Each number is 128 + 24 x the weight over its row's rms, rounded and kept within 0 to 255. Layers, rows and columns count from 0. Numbers have three digits each. The size before them is the row's rms in percent of the matrix's.

# layer 16 attention query, 192x192, rms 0.0659, rows 43-142, columns 0-63
102:137102145107137139135101112087111109115129154097122120145132125107111116142131110129111103137156051128125116133129165127165204142139172130127123142147175131131123126129114126114160126124123097
100:083143144093143129118126125152110113141157140114182124143128108098137153143125102130144158149097138125126122134152129152148074127094119123145147127156068120098119149129163156085108155075129129
103:108123078108113113126105118182089159129111121130113150093116118119124129114126124112121137134161116124126118114166078129099104151140107144116110091133142139114090093123150187148111179148106111
099:137104132132095122123138126143148143119127087130101135161122124117162116142147135124091100130132101094110158147157099138152126156111151109102099129111107081129160097111097120138133152139138156
100:174123112132154123155180148107121109108098113138118149100124137122099111103147128177139159106147115144125110119138155150119114178126088131096141090179094117124113134173160124137125162142084145
101:076111144114123121093108136104122135117175131122111106102093121132125127123083142119122153122133113126145127170158107137123166128121117158128138134145124128132118158118080090117119141132169110
105:165095096118156137128143156143145142131127153119167157107123099129134104131134141098074158141110109164113139137126114110114130192136149128117115124116105109160123139128142115135125118154119110
098:093116117117130092116139142138103155105121148183148114130123144141097120106068120127155074097139165149149131120156103153156129113128122169151147139141113143130110186151110154110100182128110118
113:126099112124096134139115082144119065103146120126143154119154149105146104104158095076137145139150150116074100125132173123139132158142122119114126163135124091105155157102129118140103125173109081
109:144092100125135111181141135139135129136109155170131127142149133139137145142084146158113157119133134135183135075119118129127156163105095166160124153173156091123110131125103101143085128140151080
099:123143090068170144118134146123113131113075154145099086147115131100172090126093129159144117120118122111121127151100116134132180129115173101134098119133115093132166114122139152137153125122164141
106:103167113187118166126124166125134141128138103141114120108116158068127127116101104136176107108108094148143162158118164133101112143119173090182100123100137160130131107155135162151119124092058162
115:132109154089098096097112124117138111140149095077145129138104164146134181142171119123139147128147147155109105099138104151135090098150162128070117095095107125051149120094164116104154157088115110
112:126105119130082080141106119120141120173092155114125104120130125161096090099192121107115142092073178115122147113146198118163113121101185148122150101127108100114148127103109137151159138140140115
095:161095116112164178139124140131123078120129110128119145147116130107100162110104165125157148121173155126168101110186059142108117118201126143140113160115136163143115121135101113137157134157118137
106:180109140104153135096083122168133146140164128144147108134099132145114150130145143125167215135135148154155062104137136153123137111112147153121096146089111130146115129169122137129134129124109146
100:124141155109104119154153143119122135107131121164133169151117132128156136113110125112090169144136160113125141148139096141118161138141187108141129166123106135122109144151111137111093173121138152
110:110114138169098117137143096122144152162134131087108145125119143150109106133162111134144132152104183132130145099123152122121098105116169162123108121121078069113133080123131104156116143145140149
105:096125120103165134105142129136101160120092136097109075147112128085142084152121159150131104170088124139081140146108170132129153127134127125132145136123139134117119104129103152145150039156175140
121:110109160127134118104130132106093140150092116124160130137078130116147149127148081134132134134101166151098100115128170165154096077161079172093088092098127097129158122148107162149127171053130102
102:136155166147170115129114126056103127111130143119112111162092121164148137147126155143122113156133130103139095178127135093153139114083111119150127112117117085131155113144119144131141123121157149
097:091116101153102088101166132131101155123112106114127087161122121121157173130116117186168150094106114086147112098137107107108149135092139126108115111128164094133105118117175123128119122099141149
106:148110112166120102153129137141112120149105177130118138145085129134113167135141131074091114149148113113137164117109097091134089163152122102146187116138133128150161085088133103127136135121155132
099:138142141138139132088146109100160145115109105071128120175120115144135145163076117130117083143104132131117121128106118139135144135137167124102111172136097141117164128146112085154141109136142086
103:112119148121160119120141155095150165146129152143129138114126132135137059132122116150127117142101073148128124112123131113098195134068166149113130145131140162127136127135133108114109109145165124
105:108124094158126091121130129150123120133090107161093114080128139144163155118091131143115157091131108121142147130123119074100106174086102080150137115110121088154076129115154151131112105155099146
100:138156168125182104106118134168104128143155111143143097169117133140144091105114132120131129117130129127108137145123113149135099127140161135144165071116083186130120178080155123093106125132129124
109:145149078127149111088148147138091172113095136134133118149113106112134143169110103163161072198074150100082087085134104131132148142150117123137151143124112138149095112146121114109119073090134150
103:153149132101174163103126081087112084104134151147125166116106093086150127073113150136167130123114116174110112094146136123109109104135101132120118169144147130132151124167117165138106132111097135
103:126149142118089166117166135150133125135164101181094166103130109128100106174107143092118132106165129148149161149117164124138107119170168118131116132155090140147117147120130120092086161130144149
108:131144152117149134119156084119146154093092161110091085156110126159129167121076147134151134138125155105182122144133153089150133151112084089180169158110070135152154133149135120105108136133170150
095:127104146071142106138147150123133146122114150166091132105111143168153114120150124123113159093132113124132084132177162108163152110126103127078085090122111085116134127133154129189156140088138135
089:131132139125132163095128162104182082135137124182154130143144140124134105112127112121119127133151146142126148095136140142073122105152158115158121135126115136120089142135129125102103110154141132
103:090103095141135097132101120147092151118104103108185106098110137127152156127135093141179120137120133130170091097127106145170128117117073127121144119155130145120132125127173134084108145112131109
091:121114129141117126099117111126126089196126146111183162144139132127097123155117174102132140137146152152142156133109127160130081103145145173091125106093126121064097139120074147090083141147110110
085:113108048136138182137120119108146169140155144138093138136130167129115128113088136152119139135135132105132148126135141099119123131097170166140088099108103156142083146110103125112142114099085118
101:112162139162139123128153107112121088141132134115143134157128107140105109115107115074138092139112144158093152129124134100123103102147169123110115142122092142125142142141129176081144142125101123
114:143135122109079138097117113135147130136127107109131138168101125140117149123104122153118139117146095099127145136173103115124152173139121142108133132103089115098147185102124103108145156115170101
115:125086118143121128117141124162111152106175138118099087159110148103154098149110166149130126168125125107118095135121105125145172141149162101144154133124115155103103116112148107114144124134179133
107:141148106103126108149123110167100114128119123152153087113149101139107202157114135143087153154113157108139123107156124129150143155118101124136143096093115125149084128140120126102162149106137130
091:125144101147144133107120136108141114135094108129167134116112115111146105110139136104102074120159139081164143146116120156115148140101104154127134136112154142169077165128084074092130116125113122
099:122148106111106126075131124071090119129143122112053143145115103128130102159163097136186117152092112131078117169123134129165137103107155059089109116147140116136161150089136157198175101126115092
100:123138122143103162155129126121184109146109111126131142132153105143067112133111132112098110103152162162153145109066146115135140152139119139104101176101114133125181120126103096160147125140159099
108:126140118096109144154118172115132156126145172155101113107154097126121121126128115135095154138071129108145109153067120155130156098104091097153112147124173154121102124126140169154157136108124141
109:164147119138133124121111120102117106115162098121108160154123108113118163134133119122139055177120120146140117100104130130181086123151136107109120123110118162128134131150125102101112155128094103
103:131103118141108130128094144169147156145127097105164165118115134142110157123091118079126099149143124141146144114154124128099101115154121167132110116112128144156067122175118158121149158153117128
115:105159149083111139123117130085152137150119115124144093103098099124116138113134130125145088149127146164124082117119127152128097116142181120130134114130093083105121089128130146099160132113132118
102:135074080161128153122135107132141154153160129090146117148114139126102132134119109173167159103119119149112137069133120122087099094136122166109105093117097116090156118095153157155154117053123126
115:122111128143161159116130110057149107121116125122109138080134132125161132119119149120140103164121113124128155150138146116142128156096164125169132155158121155178124125108118081116156112150095142
110:129108123119140108141114119186121110127123114143124095112151142131137139142076135163126161122120149138078155118120132113144149146139155142153137090125116153127103092096121117113127166099123147
108:143162123116140130146084100148115105120166080148149140078117087116125142112111137126095154136126182125137111149156077148104071151130139153131123084133098131152107165097120084116129129087146119
100:100161084109134126077094095118143121151151136113126099165100118110142159119128130141145158168114112150114086109167147126171121145129127167110109092143122119137078142118104131101130103166156135
101:104132142118155135158089163127116138128147104103114139143142156113141153123118149092129093150137122130106134120121144136140107144127116120119092128132124112071077121126170159123112138145121122
100:125141146127103141112151152121136098117134094184100119132126125110138091139114101109133118128084083115156127163084131133123122133128128097157164103119152157158145116111143177138160165067148141
084:173161127126108150139116116073085139124118110133118155101113119124127110133112131123098144137136093162144114144131144165112124103145145154114142134113134102134133200164116123172116119123111073
098:105139125103167146141069127139103150116155148171080161145144090151108071074103175108153141112156136119147121108122161085101141085105119150164133167164171103156129096166111130112117097159155124
097:124109128138142152127094126119094141106146101138098110088111101168137107121128129170149099114124103133153110131171136171136169122159135131157157137154133109139089133156125125089114093150129140
096:129144139153108106164107140173099126139143144172141135133128113126076102108121147141129167172090086158121153115088099179121113118136115169145138074096142110123106137130139116098130134134191103
092:131143138147113116128135112112122151110075166131078095101131126146178085118127131125149129159125094115107146134121201117131110180087156146103128145124117131115111120132116131121114118103096123
103:105117101149068131166149095137145116109140139108168159150120118110110166128136150090119131110127121112135129131120139125119133107165122140103155122118131150105132137137149115106105130144132097
106:146139172138166106151088118089117106134121135121128107074115138132115119131133142141133103142079138136122121132125108119155127123153096175128174097112142151117122088119134106124125131108129178
084:139143111152103135130142132176134082127128098144141130153116121104138163111135087129092090141121118098113176153142100116179134157109167083139125093133120098125137130102087138159166144130123140
096:110156119139141129126120133102137155141097129148106124108110131087138149115104175159154154130108140170072107079137139175127118131119119176096096111103117124154145140145120115156091129074071093
101:097143136173111163124114145137118134168185176125172150150124129088140123113130133071115130114096146129136124122111152117131113112118123129111088143124145111126131129134120091156099123145104142
093:143116130128153153152118121103123114114136138139105160146130141132099027128108156136143132127191128120137163127112115151096160137104100139152148125156094152116088111121128117095099098165113120
113:131127127102149175103122156096113185091107108171106077128117105158151104103142175127159106108115148139144106151101136110091150103107100110153179170113106133144119100155107097129135104139128131
104:151124124142105106139101096138128114118101145132085126132124095155136153155112135173156150130101112068147149093148123120159104161131144127143182079147156123157098074122072107115097139103181129
102:143160147141128146122132140118116117142065151145111113113138091146113101146130111113161086131125124153163173142086142125133137154109196117163120136132162121125145136162145154158155115090137125
091:133133122113164148104122106139128104134107117122133107125128121172158184140113123099157120141139143110155126151105117078138115156146129152152121099134109115130086091134147141081126116079123137
097:121133120125099088144148105152105097151123141092189115116117186114148166139122127102127103101123119149154122061137122157136128135131126140070076121133157107095179158136118122123125152110088130
096:138114138115129097161146126139161148106152134114152146117162151133109148156138096139084155134116194123161121114122108129109093148150081150103104134123128090116106069115122073095139116127124137
094:116113175133087106140100123119147134159140160132152102128093144119131154147142097097080146137080115108130111073112095149130131112175131140094144119102137131113156130150142136066131155103147086
092:141128164150120109148115148158122123144118184169118109097135112118135104144054170116136129128143137114132118117115091125149157112104151134175159135183100129155121180115095127125110118128128115
090:138174142176075158123175126126128133123103140136111110143091115120136126172145131108143088129122146137115070079130077145144103137176117128102102138121151134097155129127119153095114114118136159
081:114127147136146120136151147125081134161116139091097174123137112087144137155118115136136163171113104141115122123101127159144119139138102144121094092104141144170117143125126148127090126157105166
093:147111104125151112105112127095161148115164100108136174117181151156146139110136137152108156105153174124132113147147115088128109140105089137133143123081149120127119120136078079135096130158113133
089:130099127155129080188124158101135152078102140122095101136169139109139150151098163127122146100113125114126139128151120107092154158126116183101175123158129128143153105133112112157094109154133113
098:146137135116099166129135138131094132140120096128088136157115117151101139161111094112088100099155134142147080154063133121125115116115091140119097134152089123120124089140138157088143119143112113
099:093118125106092131138139122132140167138150133124090097114115150111070133080097193129104211133131145154144109090155124126118172116098144164154149157132112118124087149130121122139116156188148126
115:134127128099160160132096115154129122118102115173101150157120129141127117141108128100142122132109098123184139138132132125157128127155110142121138140186141112101112121100133127116117127126166110
096:103118147102096138119073091175110121150159157125174127161138147135132152140129082095134153159156106140147107146151155140127128128128160112144128116087121116105147116143110154115127142127114103
098:104150125152153154111119078116138118154081143146099110100147120145126075112073115178159118136130107157109177169132161111124133096155111155165130142120091139129140143112103109107120119127120106
105:111123130102107158101097146109136151165154159170124112142099139064134109124124135072112123099123156148202128095126173133148097118116146116127101131176098108136130148111128119164138166113117074
089:138142122153131119154134110110156169103088181113070148134128152111117160161127188134108126126154158143149099131120113124128110164137127163104151123127094113117145148115129112181091164156047127
092:122115186110109108095098097119121114099128102147098112127106155137103116125084145139174129098189128128095114115144128169114173104108144159120148137153112121115141106180130123144134136136115120
100:081162093130147177097108134150119127141114168122149136104130117139107121109108118140121124109138104138152154110126131139136154112119084147128073148142146130132104141133127146107117125101151162
100:164121113130089125154125108151155111127154140120148160187146143100096136145102134097083167138137165126110124129122100128127144151168166155093131116125173122105106163148122095128136155131121142
099:127113091168152111102140074151113122132106166122133123167129174088141114176125131124131117135147066124137141132127157120103166141152164124131148133155138132144134146153117123175151090115140145
094:131091157134144069113130112161130139159177139123095133105145142092120130126072183131148179130135127124102149089123145163113126132145160114121178138128094124157112150107141124189105161102114113
089:119129110166154144157142118164093130146113120109119162102105148123100121113101111163125084138109117122138199118140106143135117160117138130136104108164135145081141123161168167089144109091081156
084:125107143120060170112142167150176129094082118159157134108114095156110146121132103096110116139173147118129139168117112087130132141139143103116131099128107125143162086143147163106158104114178122
095:143148141127161143102142114100120103123055205120144111100095114103162103135110141117130151148150131161131137121119127116128128136105152170153115109131153172128158141092153153154152121113130112
095:145107164076120130102127113101134117121102113102139144134169081135112145116106120120140109121120131126153128132145152141128108100123146119139124110111127096129143067153073131104139131156139094
103:124084120120109120109129154126143143169139150096105082134100129107138147121161115146139171110092144128113066080184162135123121134141111111091122119100106120080107149166131114107147159116126134
093:127129145154122162142128120079116198121118131140112131085107136121142121083130160142121094119130127136082129133142091173126112087151092160102159141143128144152143137139144098128114130104083090
092:147131145091164141086123149110115139129138120116140090133149089155128088081149106109138065131145147135078110149123116096137146152155094156137110092117108136133144059136126153113132104121138119
097:129143123104155173083153123087166144132120090099070138129110127129144164139155120096127080121101148133121139158106111077086159156135073125130149155086131159159136086144125108137127118167170146
103:148126130091154141122120132109101190088114137149103106133130158126142117099156135157129129133147154118089120142144112112062154101129115095107140137092155104156126092119132110138133087115125110
095:120103147130159117126148176128122151113144101135116119140091123120109109131156184155117113098125125150108115089155121145125136084118119166112134131142138154098132099125115106142114171122129140
096:115105119126122173135131126107143119130132104106144124148153131115098161115121166098116137111121144175121119118085103134161132138123125136170102165133134148127116217187116147097149149172148144